config.toml
bias = "none"
tie_embeddings = false
init = "uniform"
init_std_o = 0.00686
decay_fraction = 1.0
doc_mask = true
Each number is 50 + 15 x the weight over its row's rms, rounded and kept within 0 to 99. Layers, rows and columns count from 0. The size before them is the row's rms in percent of the matrix's.

# layer 11 MLP up, 832x320, rms 0.181, rows 227-335, columns 64-127
103:43 71 55 32 58 45 27 48 37 45 25 57 37 44 55 66 57 99 49 45 61 32 50 60 23 43 43 55 21 68 57 47 36 45 43 51 39 64 43 37 45 19 17 42 44 55 68 34 39 38 39 48 64 50 38 54 56 65 56 76 58 53 30 26
097:85 70 47 36 52 41 51 36 52 22 51 59 21 41 21 72 75 39 50 52 50 79 62 62 30 59 50 31 52 40 46 29 53 50 52 27 50 44 46 44 75 34 52 64 58 59 56 42 60 43 39 47 62 36 40 62 59 32 48 62 35 55 42 57
100:49 63 73 57 38 50 41 85 32 45 32 50 61 57 49 32 30 44 63 69 01 38 54 38 30 53 36 46 65 70 33 60 47 24 49 65 46 35 76 55 38 38 46 38 38 39 36 65 32 49 48 51 66 40 76 57 53 18 29 57 78 44 63 54
104:23 45 59 61 55 19 52 45 56 37 47 68 37 60 61 53 39 72 56 53 45 65 63 33 42 61 39 50 70 59 49 72 51 61 53 75 55 49 31 29 66 45 46 11 45 74 54 58 39 50 56 43 62 46 64 45 42 46 66 23 52 60 38 36
106:33 56 58 60 61 76 66 52 42 49 61 45 49 60 56 38 56 50 56 57 56 53 52 75 61 67 39 67 61 27 68 30 30 79 48 44 46 64 41 41 37 40 66 80 76 62 55 59 27 47 55 25 60 46 39 57 44 47 47 40 77 44 40 23
094:28 41 42 58 86 38 49 37 49 53 47 47 71 28 52 68 53 54 49 42 47 49 50 31 15 60 52 44 40 64 48 68 61 65 50 30 57 42 58 39 50 36 50 47 65 62 45 62 51 49 64 37 50 29 39 23 75 28 73 46 70 42 53 16
100:50 46 53 57 16 38 50 58 65 50 42 35 36 37 67 73 54 61 70 56 57 50 44 47 53 41 44 69 43 49 59 33 44 37 54 31 50 62 53 44 36 48 43 34 16 60 53 57 69 55 47 53 51 73 72 52 76 55 39 64 44 35 35 85
104:36 44 44 42 68 84 48 67 51 27 94 65 57 29 53 55 48 64 33 74 54 42 68 57 51 58 52 35 59 55 36 45 64 48 52 59 37 58 12 56 59 38 65 50 71 34 30 31 63 50 45 69 36 62 44 57 45 42 60 43 44 43 54 38
103:56 63 56 46 46 58 23 48 50 57 37 34 50 67 43 32 46 15 69 77 52 52 34 31 61 48 57 55 34 65 48 48 50 44 50 44 86 43 32 73 45 34 38 66 63 44 30 67 50 25 60 55 72 46 60 24 39 38 82 47 49 39 57 38
099:49 51 53 75 60 58 63 36 01 61 42 42 72 41 42 54 52 75 46 60 73 45 43 31 54 52 52 42 28 56 65 42 52 17 51 56 57 35 53 34 45 40 54 70 37 63 64 74 53 42 67 39 63 78 68 27 71 28 75 35 30 45 54 43
114:26 52 67 75 56 60 70 50 44 71 70 43 46 36 50 59 54 56 72 42 32 53 63 52 37 76 64 47 46 37 68 44 37 36 43 48 58 50 64 42 52 57 49 50 20 39 55 23 41 29 58 63 52 61 41 54 38 50 54 46 43 65 57 59
094:29 38 48 43 40 63 51 30 73 28 58 34 57 49 61 69 42 38 65 11 57 79 50 57 44 24 59 45 58 32 26 60 41 50 58 63 68 64 49 23 43 36 36 43 28 40 69 56 62 85 48 34 25 41 26 62 80 51 44 63 65 28 63 47
092:68 50 71 32 70 58 52 23 40 52 40 41 37 45 54 29 46 55 48 57 49 65 48 39 44 20 48 26 43 71 48 54 51 43 42 46 49 50 43 54 45 48 45 41 68 65 54 38 58 51 56 55 31 58 34 53 33 63 55 34 33 80 47 47
097:65 19 68 35 51 49 65 46 79 29 56 49 38 38 54 45 65 36 21 44 41 81 49 41 35 54 63 37 47 10 56 43 63 35 51 55 21 45 37 42 47 46 31 80 46 33 41 62 41 48 21 38 46 56 45 53 87 61 43 54 42 54 60 70
092:49 43 39 42 67 47 66 47 38 53 66 55 50 60 52 54 66 57 64 54 31 43 47 33 66 44 28 46 66 32 48 50 46 22 49 28 62 45 57 55 19 53 51 44 53 36 63 41 55 32 48 49 61 41 54 73 38 69 58 74 52 69 72 32
088:36 52 35 51 40 46 54 41 61 53 72 49 56 40 64 42 51 55 24 35 39 57 29 28 58 49 57 60 67 20 58 43 41 51 66 49 41 37 65 17 31 58 69 53 83 35 42 55 42 43 28 66 53 31 30 76 49 33 54 63 66 29 63 68
096:48 45 59 38 59 27 64 73 59 38 52 63 37 48 26 54 54 75 57 41 34 43 45 70 73 47 53 64 70 16 73 38 32 67 45 09 62 45 69 24 49 52 63 40 47 50 43 41 51 64 36 36 39 49 36 50 80 54 61 40 42 54 36 57
099:72 28 20 34 36 54 76 53 76 64 58 54 61 71 59 52 35 38 77 51 46 58 50 53 48 43 70 63 28 72 82 22 69 65 44 56 67 71 31 53 62 70 44 60 54 53 42 31 36 42 37 49 58 54 44 51 45 36 60 39 38 62 33 58
093:51 46 60 39 79 55 34 55 52 43 45 41 42 58 49 51 55 52 62 52 51 44 50 47 32 47 10 69 64 07 78 62 43 52 48 59 53 68 78 63 37 22 51 37 42 27 49 57 57 54 66 76 55 58 56 56 55 32 43 43 47 56 64 20
107:33 46 44 67 37 71 41 35 68 57 33 79 10 46 70 57 32 54 46 21 66 74 59 28 58 05 50 57 30 64 66 51 79 36 46 34 63 32 55 18 54 48 56 61 68 66 65 73 58 75 45 54 53 80 31 10 79 55 51 48 32 41 45 56
091:56 53 51 66 35 55 50 80 61 48 68 50 24 63 44 55 39 55 53 57 66 63 07 66 65 58 70 39 66 46 54 39 17 57 48 46 53 51 74 44 51 71 44 33 32 18 42 45 55 43 25 42 71 45 70 63 77 65 64 32 40 54 32 61
101:35 46 45 57 61 74 37 25 33 53 64 39 63 67 70 40 74 61 45 35 52 42 34 39 63 57 33 36 73 67 56 12 42 79 48 42 44 54 58 64 51 59 74 47 29 59 60 57 36 43 37 42 42 61 41 52 76 27 67 58 34 53 96 43
094:38 54 36 65 41 44 80 75 35 53 28 65 73 24 64 46 43 41 85 53 51 59 32 47 28 53 68 58 44 62 73 50 42 60 47 43 71 42 38 65 48 69 53 69 32 54 42 47 34 55 66 49 51 44 50 45 47 47 39 61 46 30 45 47
105:24 45 66 39 47 36 70 09 63 64 50 64 25 51 49 42 28 50 39 43 58 39 52 75 46 73 40 36 51 41 53 68 47 67 54 52 48 28 55 31 32 49 40 39 27 56 38 44 71 39 47 57 57 68 52 92 50 54 46 64 18 52 60 46
107:57 53 51 60 57 59 63 56 64 27 63 74 51 49 35 75 67 46 44 76 51 54 33 46 47 35 22 54 45 60 48 45 70 33 49 49 38 54 28 76 25 54 61 69 48 66 54 45 45 48 67 45 66 32 39 50 53 76 67 43 47 41 72 65
104:53 40 35 41 53 64 57 72 32 39 30 40 54 72 55 48 35 60 34 50 49 50 53 33 31 55 62 32 54 86 53 35 61 52 47 50 36 45 46 50 45 58 63 52 80 80 40 28 59 38 45 28 37 42 57 81 57 12 53 44 20 38 54 74
097:53 63 56 47 37 54 41 36 45 44 52 46 37 25 60 56 63 34 47 76 80 65 57 35 38 35 60 47 73 42 48 73 63 47 42 52 21 50 78 38 67 62 49 59 67 45 59 78 29 52 66 45 61 58 57 37 27 67 48 46 39 39 34 41
099:85 39 84 76 31 53 49 69 48 57 56 47 55 44 48 41 13 53 55 57 40 46 61 75 49 51 64 60 45 43 62 64 65 53 55 55 37 67 56 51 54 35 23 69 27 44 62 72 29 25 37 48 33 33 64 47 53 48 47 79 68 35 60 36
092:58 43 69 44 32 57 58 24 61 46 59 30 79 46 54 58 76 64 38 58 41 58 30 37 61 62 47 44 16 37 39 40 51 70 52 77 12 45 09 29 49 48 50 53 35 38 74 55 37 84 43 49 79 71 52 35 66 34 57 56 45 44 42 62
093:18 46 25 35 41 51 39 70 52 79 22 56 25 48 19 50 50 51 63 23 47 59 40 48 79 40 51 37 65 52 37 49 52 50 55 44 57 53 47 43 43 50 37 30 64 44 50 63 87 49 32 72 55 54 73 46 60 56 28 04 29 49 42 51
104:49 25 37 08 66 17 68 46 57 54 48 68 39 52 25 45 56 23 81 66 42 43 59 35 46 52 45 50 69 68 18 64 63 77 34 39 61 40 28 34 40 50 77 53 52 56 51 31 36 48 37 39 36 45 50 51 37 60 22 90 32 28 50 46
098:60 42 50 43 32 49 45 55 51 72 52 40 57 57 51 49 26 57 40 54 64 59 33 50 21 44 66 48 76 29 22 46 42 53 50 57 24 81 35 41 23 11 42 57 43 20 50 41 39 45 43 62 60 65 45 62 82 68 50 27 17 37 72 49
100:61 36 85 51 43 75 60 29 61 40 35 57 42 41 57 37 71 31 44 56 44 64 43 47 66 73 64 53 56 56 52 36 45 46 45 31 47 55 63 60 29 52 68 65 31 57 52 60 59 71 31 45 45 35 71 21 78 40 68 51 32 56 41 49
095:29 56 51 49 27 90 27 35 58 38 52 40 35 49 39 58 49 50 66 10 49 44 48 40 26 69 58 60 37 61 67 47 52 69 45 63 51 52 55 27 52 40 36 61 48 59 56 54 45 56 35 41 28 70 71 61 49 34 55 32 74 48 45 59
102:49 37 65 57 29 84 37 64 38 64 41 79 50 84 37 52 42 31 28 47 35 52 64 45 58 40 47 57 52 53 36 34 41 44 50 79 66 69 56 50 69 56 29 66 65 53 76 35 57 56 57 24 22 51 44 60 72 39 27 51 70 51 39 42
099:61 68 45 71 63 58 66 40 55 47 29 48 63 61 51 36 50 46 56 25 45 46 74 78 35 55 41 55 64 64 37 38 46 54 38 38 43 51 60 55 57 27 60 39 66 49 37 45 79 54 40 71 36 50 74 46 48 58 38 46 64 77 29 42
100:52 52 61 62 70 79 44 43 36 57 89 27 52 61 68 57 65 52 59 59 58 32 51 66 39 70 20 56 44 57 53 65 71 35 62 44 46 64 70 55 56 82 48 65 28 52 28 58 52 53 61 61 56 85 66 41 24 57 49 57 61 45 32 40
104:35 52 46 57 50 44 23 48 62 62 33 43 48 44 57 65 61 58 47 41 27 57 28 48 44 53 58 91 41 35 55 48 38 32 51 55 55 72 46 54 65 58 34 57 45 55 39 75 40 50 55 40 60 50 50 67 58 54 37 47 50 42 36 43
098:74 56 63 47 61 54 53 41 51 45 21 56 51 70 49 63 22 61 53 49 66 42 72 52 60 48 41 45 52 14 59 52 66 56 49 64 45 36 38 56 51 70 47 47 26 62 54 47 50 47 44 72 51 44 52 39 33 57 54 29 55 38 20 55
110:51 42 51 62 76 61 44 55 43 39 65 78 76 83 42 56 43 42 72 63 45 35 59 53 44 28 72 53 29 42 40 71 41 34 51 28 73 38 52 43 60 67 68 66 83 51 59 45 66 38 21 44 31 16 70 56 47 43 76 85 33 24 61 47
104:30 54 55 46 54 31 28 37 43 63 69 49 32 28 54 51 39 44 46 48 49 53 52 38 39 51 61 53 47 41 81 64 34 51 54 37 50 51 54 51 26 72 50 59 39 70 31 60 72 31 32 45 50 58 27 45 44 46 69 40 53 59 65 56
089:50 44 41 31 47 50 63 54 63 14 72 76 63 47 42 36 42 56 37 31 39 40 69 79 39 67 79 52 67 60 67 36 29 56 62 41 65 69 31 37 58 60 65 38 56 38 71 51 72 46 48 56 75 50 37 42 37 60 75 58 57 49 47 45
103:29 50 38 41 57 36 66 62 33 28 52 61 58 75 53 57 57 40 79 36 46 57 61 36 55 81 53 52 51 32 71 58 51 60 47 38 41 56 31 57 33 32 33 67 60 43 83 37 40 38 76 50 33 22 14 61 45 43 68 51 56 67 35 26
099:37 74 74 29 43 44 56 53 37 30 44 39 40 62 64 55 59 60 46 52 32 44 89 63 28 23 52 42 72 19 33 61 67 59 46 48 38 35 10 38 40 56 58 57 65 37 60 42 24 38 46 52 41 52 38 47 54 52 41 45 54 38 52 62
105:54 70 51 28 47 42 61 57 45 50 54 78 29 37 46 70 31 43 64 41 17 56 35 41 48 46 68 60 67 48 52 25 87 36 51 50 31 61 38 69 55 60 39 64 55 54 55 63 44 77 64 64 46 46 57 43 48 46 79 76 51 71 36 40
107:66 58 19 61 73 38 28 44 39 70 32 59 41 62 34 50 53 64 53 39 60 40 52 45 35 28 55 71 43 62 38 65 67 38 50 53 58 89 56 52 37 55 50 32 69 43 45 47 44 82 46 35 54 73 51 65 45 43 32 64 56 54 22 26
103:66 41 59 38 87 54 77 83 63 58 48 69 56 50 76 65 71 23 29 77 59 66 48 51 59 31 30 78 24 14 57 64 39 39 48 46 74 63 31 53 37 56 65 51 50 46 75 51 39 67 47 67 34 47 43 75 37 40 36 34 72 57 79 56
103:70 48 55 40 43 74 52 31 71 49 67 89 39 36 55 53 59 61 48 73 43 28 48 62 52 59 37 39 93 58 40 41 34 60 45 39 52 38 34 78 55 42 54 55 66 42 33 48 59 56 40 63 72 32 50 44 42 39 38 40 47 70 40 25
098:58 50 50 48 76 67 40 47 48 42 51 38 57 33 30 37 62 36 39 34 65 55 67 61 08 68 64 44 60 87 70 51 46 57 52 61 43 62 56 41 43 57 54 63 52 53 63 43 76 59 56 55 60 58 46 71 78 18 52 60 69 46 41 47
101:56 51 44 72 35 57 74 51 35 37 45 53 32 33 38 51 52 57 71 46 48 46 65 45 47 45 54 54 61 55 56 41 87 40 50 49 51 38 72 59 44 36 41 48 35 27 43 40 52 62 58 79 44 56 58 38 47 72 69 45 54 60 58 58
102:42 23 56 25 60 32 48 50 50 66 63 76 31 85 59 62 53 46 37 47 38 58 56 46 76 25 58 76 64 40 50 27 32 44 48 63 46 37 58 84 42 48 56 65 36 55 52 33 89 52 84 41 72 64 50 39 48 51 54 45 51 50 49 24
097:55 44 48 73 58 42 59 42 29 55 70 54 38 57 56 73 62 49 57 62 06 62 39 46 53 73 42 56 62 42 63 52 35 29 51 69 51 81 50 26 32 36 54 63 43 61 61 45 47 43 75 38 58 48 27 38 38 39 08 44 19 53 21 35
099:37 50 50 63 53 51 37 57 53 76 25 38 61 55 73 38 23 60 52 40 82 62 34 56 51 22 50 58 53 70 51 48 53 49 52 49 67 68 68 27 62 27 32 51 49 68 48 66 37 41 73 59 35 68 44 50 31 54 72 24 83 71 63 57
097:48 42 32 37 43 27 33 45 42 35 69 45 31 25 59 43 75 41 71 51 42 67 58 78 65 55 68 38 59 71 65 57 35 66 49 33 28 60 50 46 63 48 51 53 38 44 53 25 45 66 60 42 25 69 47 59 53 74 37 36 29 29 35 38
093:55 39 64 66 39 52 61 67 56 64 43 53 30 47 49 62 52 51 30 58 43 58 35 52 53 67 73 75 50 51 59 55 21 70 58 73 37 64 59 51 28 76 38 60 59 58 45 66 55 51 34 12 47 29 36 50 41 37 59 61 71 40 49 61
107:51 35 58 52 37 44 39 39 55 30 55 50 60 18 37 73 50 35 16 43 63 44 30 91 65 55 18 55 57 64 22 18 56 56 54 51 36 61 33 34 68 44 35 48 39 42 38 69 35 22 40 72 44 82 40 50 63 36 51 49 61 44 37 42
100:69 51 36 45 46 65 36 36 27 72 55 41 49 41 41 55 54 51 53 33 39 30 44 45 53 37 38 19 61 60 48 51 48 37 47 76 71 24 38 21 19 51 39 41 24 78 53 57 58 49 49 45 61 31 34 64 34 35 36 51 59 43 44 29
100:58 48 29 57 66 96 30 48 21 47 57 59 75 41 51 42 41 73 55 66 29 48 72 31 40 63 52 39 28 58 50 44 26 29 50 45 65 64 54 43 49 80 62 44 43 49 60 32 68 52 54 42 36 48 51 39 59 54 67 77 15 72 62 52
101:28 52 49 97 47 50 39 57 52 78 50 57 38 77 45 39 51 52 79 55 75 46 61 20 46 61 59 62 13 50 41 53 43 64 48 50 63 55 35 40 62 35 59 62 16 63 61 67 56 58 43 42 47 32 55 53 52 76 89 12 44 63 61 84
102:69 54 27 26 72 77 27 33 36 68 55 67 44 26 38 73 67 46 39 53 26 48 41 44 43 87 28 50 59 51 29 45 52 54 48 56 70 57 54 52 48 36 30 34 26 45 46 57 71 30 37 36 59 29 70 44 40 35 60 68 70 47 47 59
102:61 50 65 35 41 62 50 43 68 46 60 66 51 43 48 68 35 29 46 77 54 68 39 53 33 60 56 60 47 77 65 48 53 51 49 57 42 50 53 35 23 40 34 26 64 43 35 41 43 62 53 59 66 53 60 51 71 90 64 57 31 59 58 38
099:56 54 54 99 69 56 58 49 22 32 62 52 33 53 50 35 26 57 43 49 31 45 08 59 47 38 42 68 45 57 62 56 25 56 61 71 34 41 58 46 47 24 38 43 56 70 40 51 77 62 56 33 65 57 49 39 53 57 52 66 48 64 76 50
108:56 29 36 22 61 39 46 62 49 48 53 54 24 69 69 52 42 36 27 56 42 75 49 10 44 37 39 52 50 44 33 69 30 85 51 38 59 75 47 13 56 62 28 43 64 56 53 35 45 33 49 27 48 58 21 64 50 61 41 67 50 24 63 24
098:75 59 30 46 42 41 70 36 46 39 58 48 75 36 67 67 67 38 43 47 44 53 36 50 29 88 23 34 19 55 66 50 46 50 45 71 65 44 29 69 71 79 54 68 48 39 39 20 50 54 77 63 39 33 54 24 55 51 33 34 53 51 39 44
101:47 81 62 42 22 43 38 35 56 68 65 27 35 57 40 62 55 75 36 44 65 45 75 21 58 45 44 77 68 45 63 40 57 52 45 62 50 37 41 45 51 61 66 54 60 18 74 48 55 75 27 56 84 41 64 37 32 64 44 45 79 24 31 53
097:44 24 46 55 19 47 36 62 67 39 16 46 81 32 35 48 49 29 30 49 98 57 56 63 45 28 67 45 63 53 63 41 55 47 48 33 30 46 66 40 33 51 42 50 57 18 49 35 66 35 38 40 60 59 72 43 41 34 36 52 45 53 26 40
094:19 47 35 50 60 57 52 63 63 72 50 34 52 47 44 41 43 57 62 66 56 61 47 45 45 70 60 55 44 43 35 41 29 24 40 34 62 65 65 47 43 50 26 33 40 55 32 47 44 45 43 32 66 62 37 58 50 40 50 49 72 35 35 42
106:45 42 38 43 53 34 41 49 06 39 36 33 39 73 42 57 31 73 57 67 50 43 61 48 36 52 49 51 60 47 51 45 67 55 50 64 36 59 74 53 49 55 62 66 47 59 33 76 49 19 42 49 87 61 46 53 24 53 56 30 52 77 89 74
103:57 47 45 45 54 58 32 83 72 27 17 60 42 49 28 61 40 55 68 34 65 55 64 49 47 37 80 89 55 69 55 71 57 31 56 46 67 71 44 54 24 63 68 60 64 33 49 82 60 26 60 60 49 65 48 55 63 52 53 56 62 58 46 59
101:74 38 93 42 56 61 68 51 78 42 37 46 43 42 57 69 45 60 51 27 71 60 43 46 54 36 13 43 42 38 33 55 49 53 59 60 44 50 49 38 53 29 41 31 56 44 29 43 47 33 57 13 32 09 54 34 39 65 54 45 52 37 53 52
096:64 51 92 34 72 44 38 53 56 32 20 71 54 46 43 51 22 49 49 54 53 50 54 39 52 43 62 43 32 62 46 42 38 46 49 61 36 33 50 26 34 66 66 67 30 51 48 75 17 39 34 37 48 29 60 81 61 37 40 52 37 23 67 43
104:37 81 74 69 38 11 37 55 64 74 42 54 61 21 20 48 06 66 61 37 49 56 54 74 65 65 37 61 66 10 13 58 69 40 50 62 50 38 56 56 68 27 42 40 74 57 54 70 31 17 23 22 52 33 41 50 62 44 43 63 43 61 72 65
100:37 59 25 63 43 69 17 50 42 77 45 38 58 70 25 72 51 86 34 43 53 47 51 68 73 51 63 82 61 48 39 38 30 38 48 48 36 82 38 42 58 29 54 43 58 56 37 74 51 57 57 36 29 56 39 32 49 40 44 72 53 48 55 45
097:65 52 44 23 44 57 52 67 76 36 53 83 29 48 69 53 72 69 17 41 25 34 53 47 70 30 60 49 37 43 61 47 62 46 56 39 81 40 16 71 55 41 74 26 46 24 58 34 84 24 39 57 68 50 53 66 43 54 57 56 59 23 59 66
096:34 69 39 62 39 47 62 49 43 47 42 56 46 54 43 54 16 86 41 71 46 53 45 64 47 63 53 60 57 60 60 52 64 45 48 44 15 30 54 37 47 38 31 44 61 24 35 57 39 41 47 62 66 18 60 37 56 66 42 51 55 61 52 45
103:62 58 58 23 55 50 76 47 62 23 59 57 34 68 65 56 40 61 63 69 52 54 64 65 78 73 46 53 32 83 43 47 64 35 51 58 19 81 23 71 56 14 49 43 65 61 47 85 16 55 37 45 63 53 74 47 27 39 43 60 42 39 40 53
102:58 64 51 36 57 20 56 46 42 55 65 43 37 62 74 77 78 51 83 76 26 22 44 47 54 62 40 19 70 51 72 43 37 32 50 65 48 26 79 44 96 46 41 48 47 50 33 53 66 64 40 80 50 56 25 37 72 63 63 84 61 34 55 65
105:45 56 51 52 52 49 64 46 14 73 82 43 61 34 40 55 56 67 41 62 56 58 27 52 86 51 35 42 91 33 29 76 55 81 53 46 65 43 59 44 67 40 54 46 78 37 23 53 52 44 74 42 61 61 33 44 52 31 40 38 67 44 43 44
098:52 53 45 51 53 82 61 43 45 63 78 47 50 56 39 37 55 53 37 47 51 38 82 64 71 56 46 63 58 23 58 43 64 50 45 32 52 43 61 63 47 59 38 33 48 35 63 51 58 52 34 42 31 33 43 30 41 49 16 53 48 44 21 36
100:54 68 57 46 35 35 48 66 51 36 47 68 56 34 33 48 73 42 43 53 55 58 47 62 30 41 30 64 93 45 65 49 52 48 45 52 65 43 61 68 74 58 51 57 58 37 69 56 83 54 35 59 55 38 63 64 42 47 64 37 52 65 51 63
098:58 59 65 23 65 83 60 41 67 50 39 65 25 35 63 35 51 44 62 37 28 54 56 44 29 67 83 43 77 55 52 67 50 55 43 28 40 72 24 39 77 66 59 52 60 43 59 43 49 26 29 72 43 65 66 72 38 46 68 47 39 26 51 73
092:44 34 22 32 31 27 54 33 32 43 63 61 45 66 44 69 29 43 49 63 53 87 49 79 43 57 63 61 44 61 38 48 69 57 50 72 49 64 30 48 42 55 73 45 54 58 54 56 53 50 46 33 39 42 62 50 35 51 67 49 77 31 62 63
102:77 52 69 65 51 51 20 69 42 45 56 35 51 53 61 65 51 46 44 45 51 41 47 97 29 36 35 50 74 57 63 48 65 35 56 30 45 43 70 59 65 44 61 33 34 35 59 48 75 35 30 36 33 48 66 53 51 34 37 26 34 45 45 65
090:80 77 62 69 52 67 71 18 55 57 57 53 68 27 60 35 51 72 37 61 82 30 23 52 48 48 31 36 37 56 60 59 48 62 54 60 31 77 37 43 32 40 44 40 54 56 37 42 48 44 72 18 41 60 49 44 44 53 75 50 46 61 67 38
094:53 26 42 62 51 42 52 41 39 63 29 38 56 43 59 50 23 22 67 57 47 41 55 60 44 64 63 43 34 74 61 46 31 42 48 56 45 55 33 76 75 58 35 61 81 52 63 38 44 61 44 77 57 35 75 41 34 34 84 47 48 44 40 35
103:61 39 45 45 48 21 57 62 85 71 63 61 34 49 18 49 64 53 43 15 77 44 56 38 36 63 32 49 54 35 41 48 64 48 47 56 54 67 60 55 32 51 66 51 54 47 66 48 67 42 60 66 46 58 35 28 61 46 73 58 39 65 61 34
105:83 58 53 68 45 44 98 53 67 66 52 35 57 57 45 52 32 45 57 35 20 49 38 51 55 86 68 69 56 45 34 45 41 57 47 27 63 46 54 42 40 56 76 66 65 58 76 48 52 43 44 68 44 50 29 67 58 51 48 45 33 27 44 74
091:30 57 53 43 59 49 72 28 68 28 66 35 65 59 55 60 39 56 39 42 51 43 60 51 57 84 44 99 37 43 42 43 32 74 44 47 64 22 49 73 47 56 18 57 66 54 64 60 58 47 53 69 49 47 66 52 47 33 21 40 33 45 52 37
099:52 37 41 66 33 57 56 68 39 44 50 44 29 32 40 43 65 45 60 59 26 33 53 61 57 73 74 64 37 33 21 50 58 59 48 60 21 70 76 50 49 62 56 34 51 51 57 30 42 67 41 56 45 61 55 77 52 92 68 53 81 62 47 38
103:37 62 62 86 61 56 48 51 60 12 58 47 25 36 60 51 54 47 42 60 44 16 54 69 64 48 73 34 45 49 48 78 63 67 48 47 65 76 26 30 47 35 42 40 71 49 31 69 65 60 58 50 36 41 68 78 36 39 34 43 56 88 48 44
099:60 37 59 58 34 75 70 55 65 47 39 46 34 53 34 47 78 50 07 41 49 15 65 17 66 47 52 30 42 31 42 47 46 60 44 60 51 43 51 26 37 62 53 47 21 24 29 26 31 38 36 40 23 62 46 38 48 65 49 42 85 48 59 61
100:72 52 52 74 36 46 44 57 59 52 47 55 20 57 44 71 63 39 69 51 46 66 70 55 56 60 23 52 50 53 72 58 20 76 37 58 51 48 41 94 54 33 48 29 71 35 69 56 51 43 66 35 63 55 53 37 71 71 38 38 57 35 48 61
101:78 35 41 66 42 54 46 66 47 71 41 54 63 47 66 88 58 31 54 43 59 68 62 28 42 35 33 73 34 68 61 41 39 43 51 68 65 22 39 21 59 52 71 50 36 50 47 57 80 67 63 50 49 37 34 29 28 75 63 25 48 55 52 51
102:49 49 90 68 76 48 31 50 50 43 76 26 58 76 67 57 50 36 42 68 52 49 89 51 24 33 82 37 75 48 33 66 47 63 50 36 39 56 44 37 48 47 50 50 26 64 35 62 45 52 75 71 37 42 56 36 61 49 59 67 57 58 32 36
101:52 66 45 46 46 79 56 20 38 32 73 16 33 47 41 25 51 27 32 60 49 76 28 38 25 71 65 41 40 27 27 51 30 37 51 36 77 36 47 54 47 69 52 40 32 46 66 32 21 57 66 72 24 67 43 50 60 58 86 47 88 62 48 45
098:21 51 25 63 56 61 50 65 35 49 49 59 61 39 65 59 46 59 64 46 49 58 36 56 64 94 31 73 46 44 39 38 38 39 40 49 49 17 41 72 70 43 34 84 67 70 39 33 65 39 42 52 30 70 49 51 52 53 31 29 71 36 69 38
104:76 45 53 43 47 41 19 56 66 13 62 75 46 40 36 35 46 14 61 59 73 68 56 56 34 37 53 64 78 32 29 29 41 47 55 44 35 44 44 77 38 53 32 39 30 52 51 55 64 17 32 44 46 74 43 45 33 45 53 47 11 55 56 48
095:50 44 48 69 35 79 52 55 48 67 48 40 54 45 67 45 54 27 34 61 41 61 48 47 28 36 42 25 43 62 29 54 44 36 53 40 41 56 65 41 62 62 58 44 80 44 35 26 64 52 54 41 34 45 66 28 59 57 45 37 52 61 40 54
111:37 54 33 28 46 48 43 59 32 46 30 56 51 77 16 58 44 64 72 75 48 23 59 67 36 29 58 39 37 50 63 54 53 63 49 79 69 51 51 70 46 55 66 38 43 49 35 29 38 51 53 47 56 36 48 39 53 41 77 34 75 38 40 58
101:38 63 30 52 44 34 79 37 43 60 67 52 44 70 68 55 33 37 47 81 73 38 28 64 67 59 47 51 62 61 46 53 27 53 56 36 27 47 49 27 41 20 48 52 64 13 69 19 47 34 60 39 34 80 44 69 75 38 67 51 36 46 74 41
105:61 25 51 51 51 60 61 67 51 80 30 56 61 27 24 59 54 29 57 55 61 58 64 60 56 57 50 56 32 75 49 24 71 51 46 45 77 47 62 59 44 33 36 53 54 43 31 60 34 48 61 50 55 40 75 59 45 34 47 52 43 31 53 72
102:67 40 55 71 64 53 39 60 45 48 69 26 34 40 25 49 43 22 69 53 90 55 56 71 82 39 29 45 30 63 50 46 59 61 45 46 41 59 69 50 43 34 84 45 41 74 82 35 51 52 64 37 64 49 55 60 64 42 50 39 59 67 66 73
105:63 43 66 46 37 70 47 36 52 40 47 40 46 31 51 48 42 68 44 42 32 55 36 70 46 39 51 54 50 35 39 88 37 69 57 61 66 73 25 45 65 46 51 44 61 78 44 53 52 31 37 53 33 63 54 43 37 35 60 45 71 68 50 09
098:58 38 64 53 74 76 44 83 46 42 33 62 48 56 70 47 45 45 52 70 57 29 68 52 45 68 49 29 59 49 34 63 58 33 43 02 69 33 66 60 22 39 29 43 22 32 43 43 52 65 78 68 67 45 58 77 61 51 46 41 61 42 43 25
089:47 66 42 57 63 69 55 46 48 35 43 62 60 42 59 22 42 75 70 55 36 46 53 15 70 33 39 58 55 53 44 42 24 47 51 41 73 61 60 17 65 56 60 19 48 46 66 55 65 53 33 52 49 45 27 38 53 68 47 35 48 55 59 53
105:44 37 44 30 45 73 31 53 43 54 60 54 39 58 42 41 51 50 53 57 63 55 47 43 49 65 39 85 32 37 33 50 70 61 58 44 45 37 73 29 56 39 15 71 57 40 62 30 54 64 39 62 54 23 51 31 58 48 57 35 35 74 34 73
101:75 63 54 44 20 38 44 46 67 67 58 56 68 13 44 53 62 36 37 75 27 52 45 21 43 45 58 63 44 71 45 33 62 54 48 77 33 80 52 31 50 65 48 61 68 56 44 61 62 51 52 77 53 59 53 32 35 17 34 56 15 61 55 44
095:48 15 50 24 65 42 61 61 51 42 39 78 72 79 44 53 91 29 35 45 66 64 58 25 67 41 35 31 14 56 77 46 52 50 40 38 45 61 32 49 19 70 60 48 24 79 53 55 32 35 36 54 66 54 38 36 62 46 49 49 60 52 38 50
089:37 41 11 65 57 45 76 77 42 29 70 61 60 67 81 74 49 72 54 67 47 49 31 40 57 65 84 56 63 60 57 29 80 65 45 67 76 34 62 15 50 83 17 47 37 61 42 32 75 55 42 33 34 34 51 37 63 58 26 63 27 44 73 29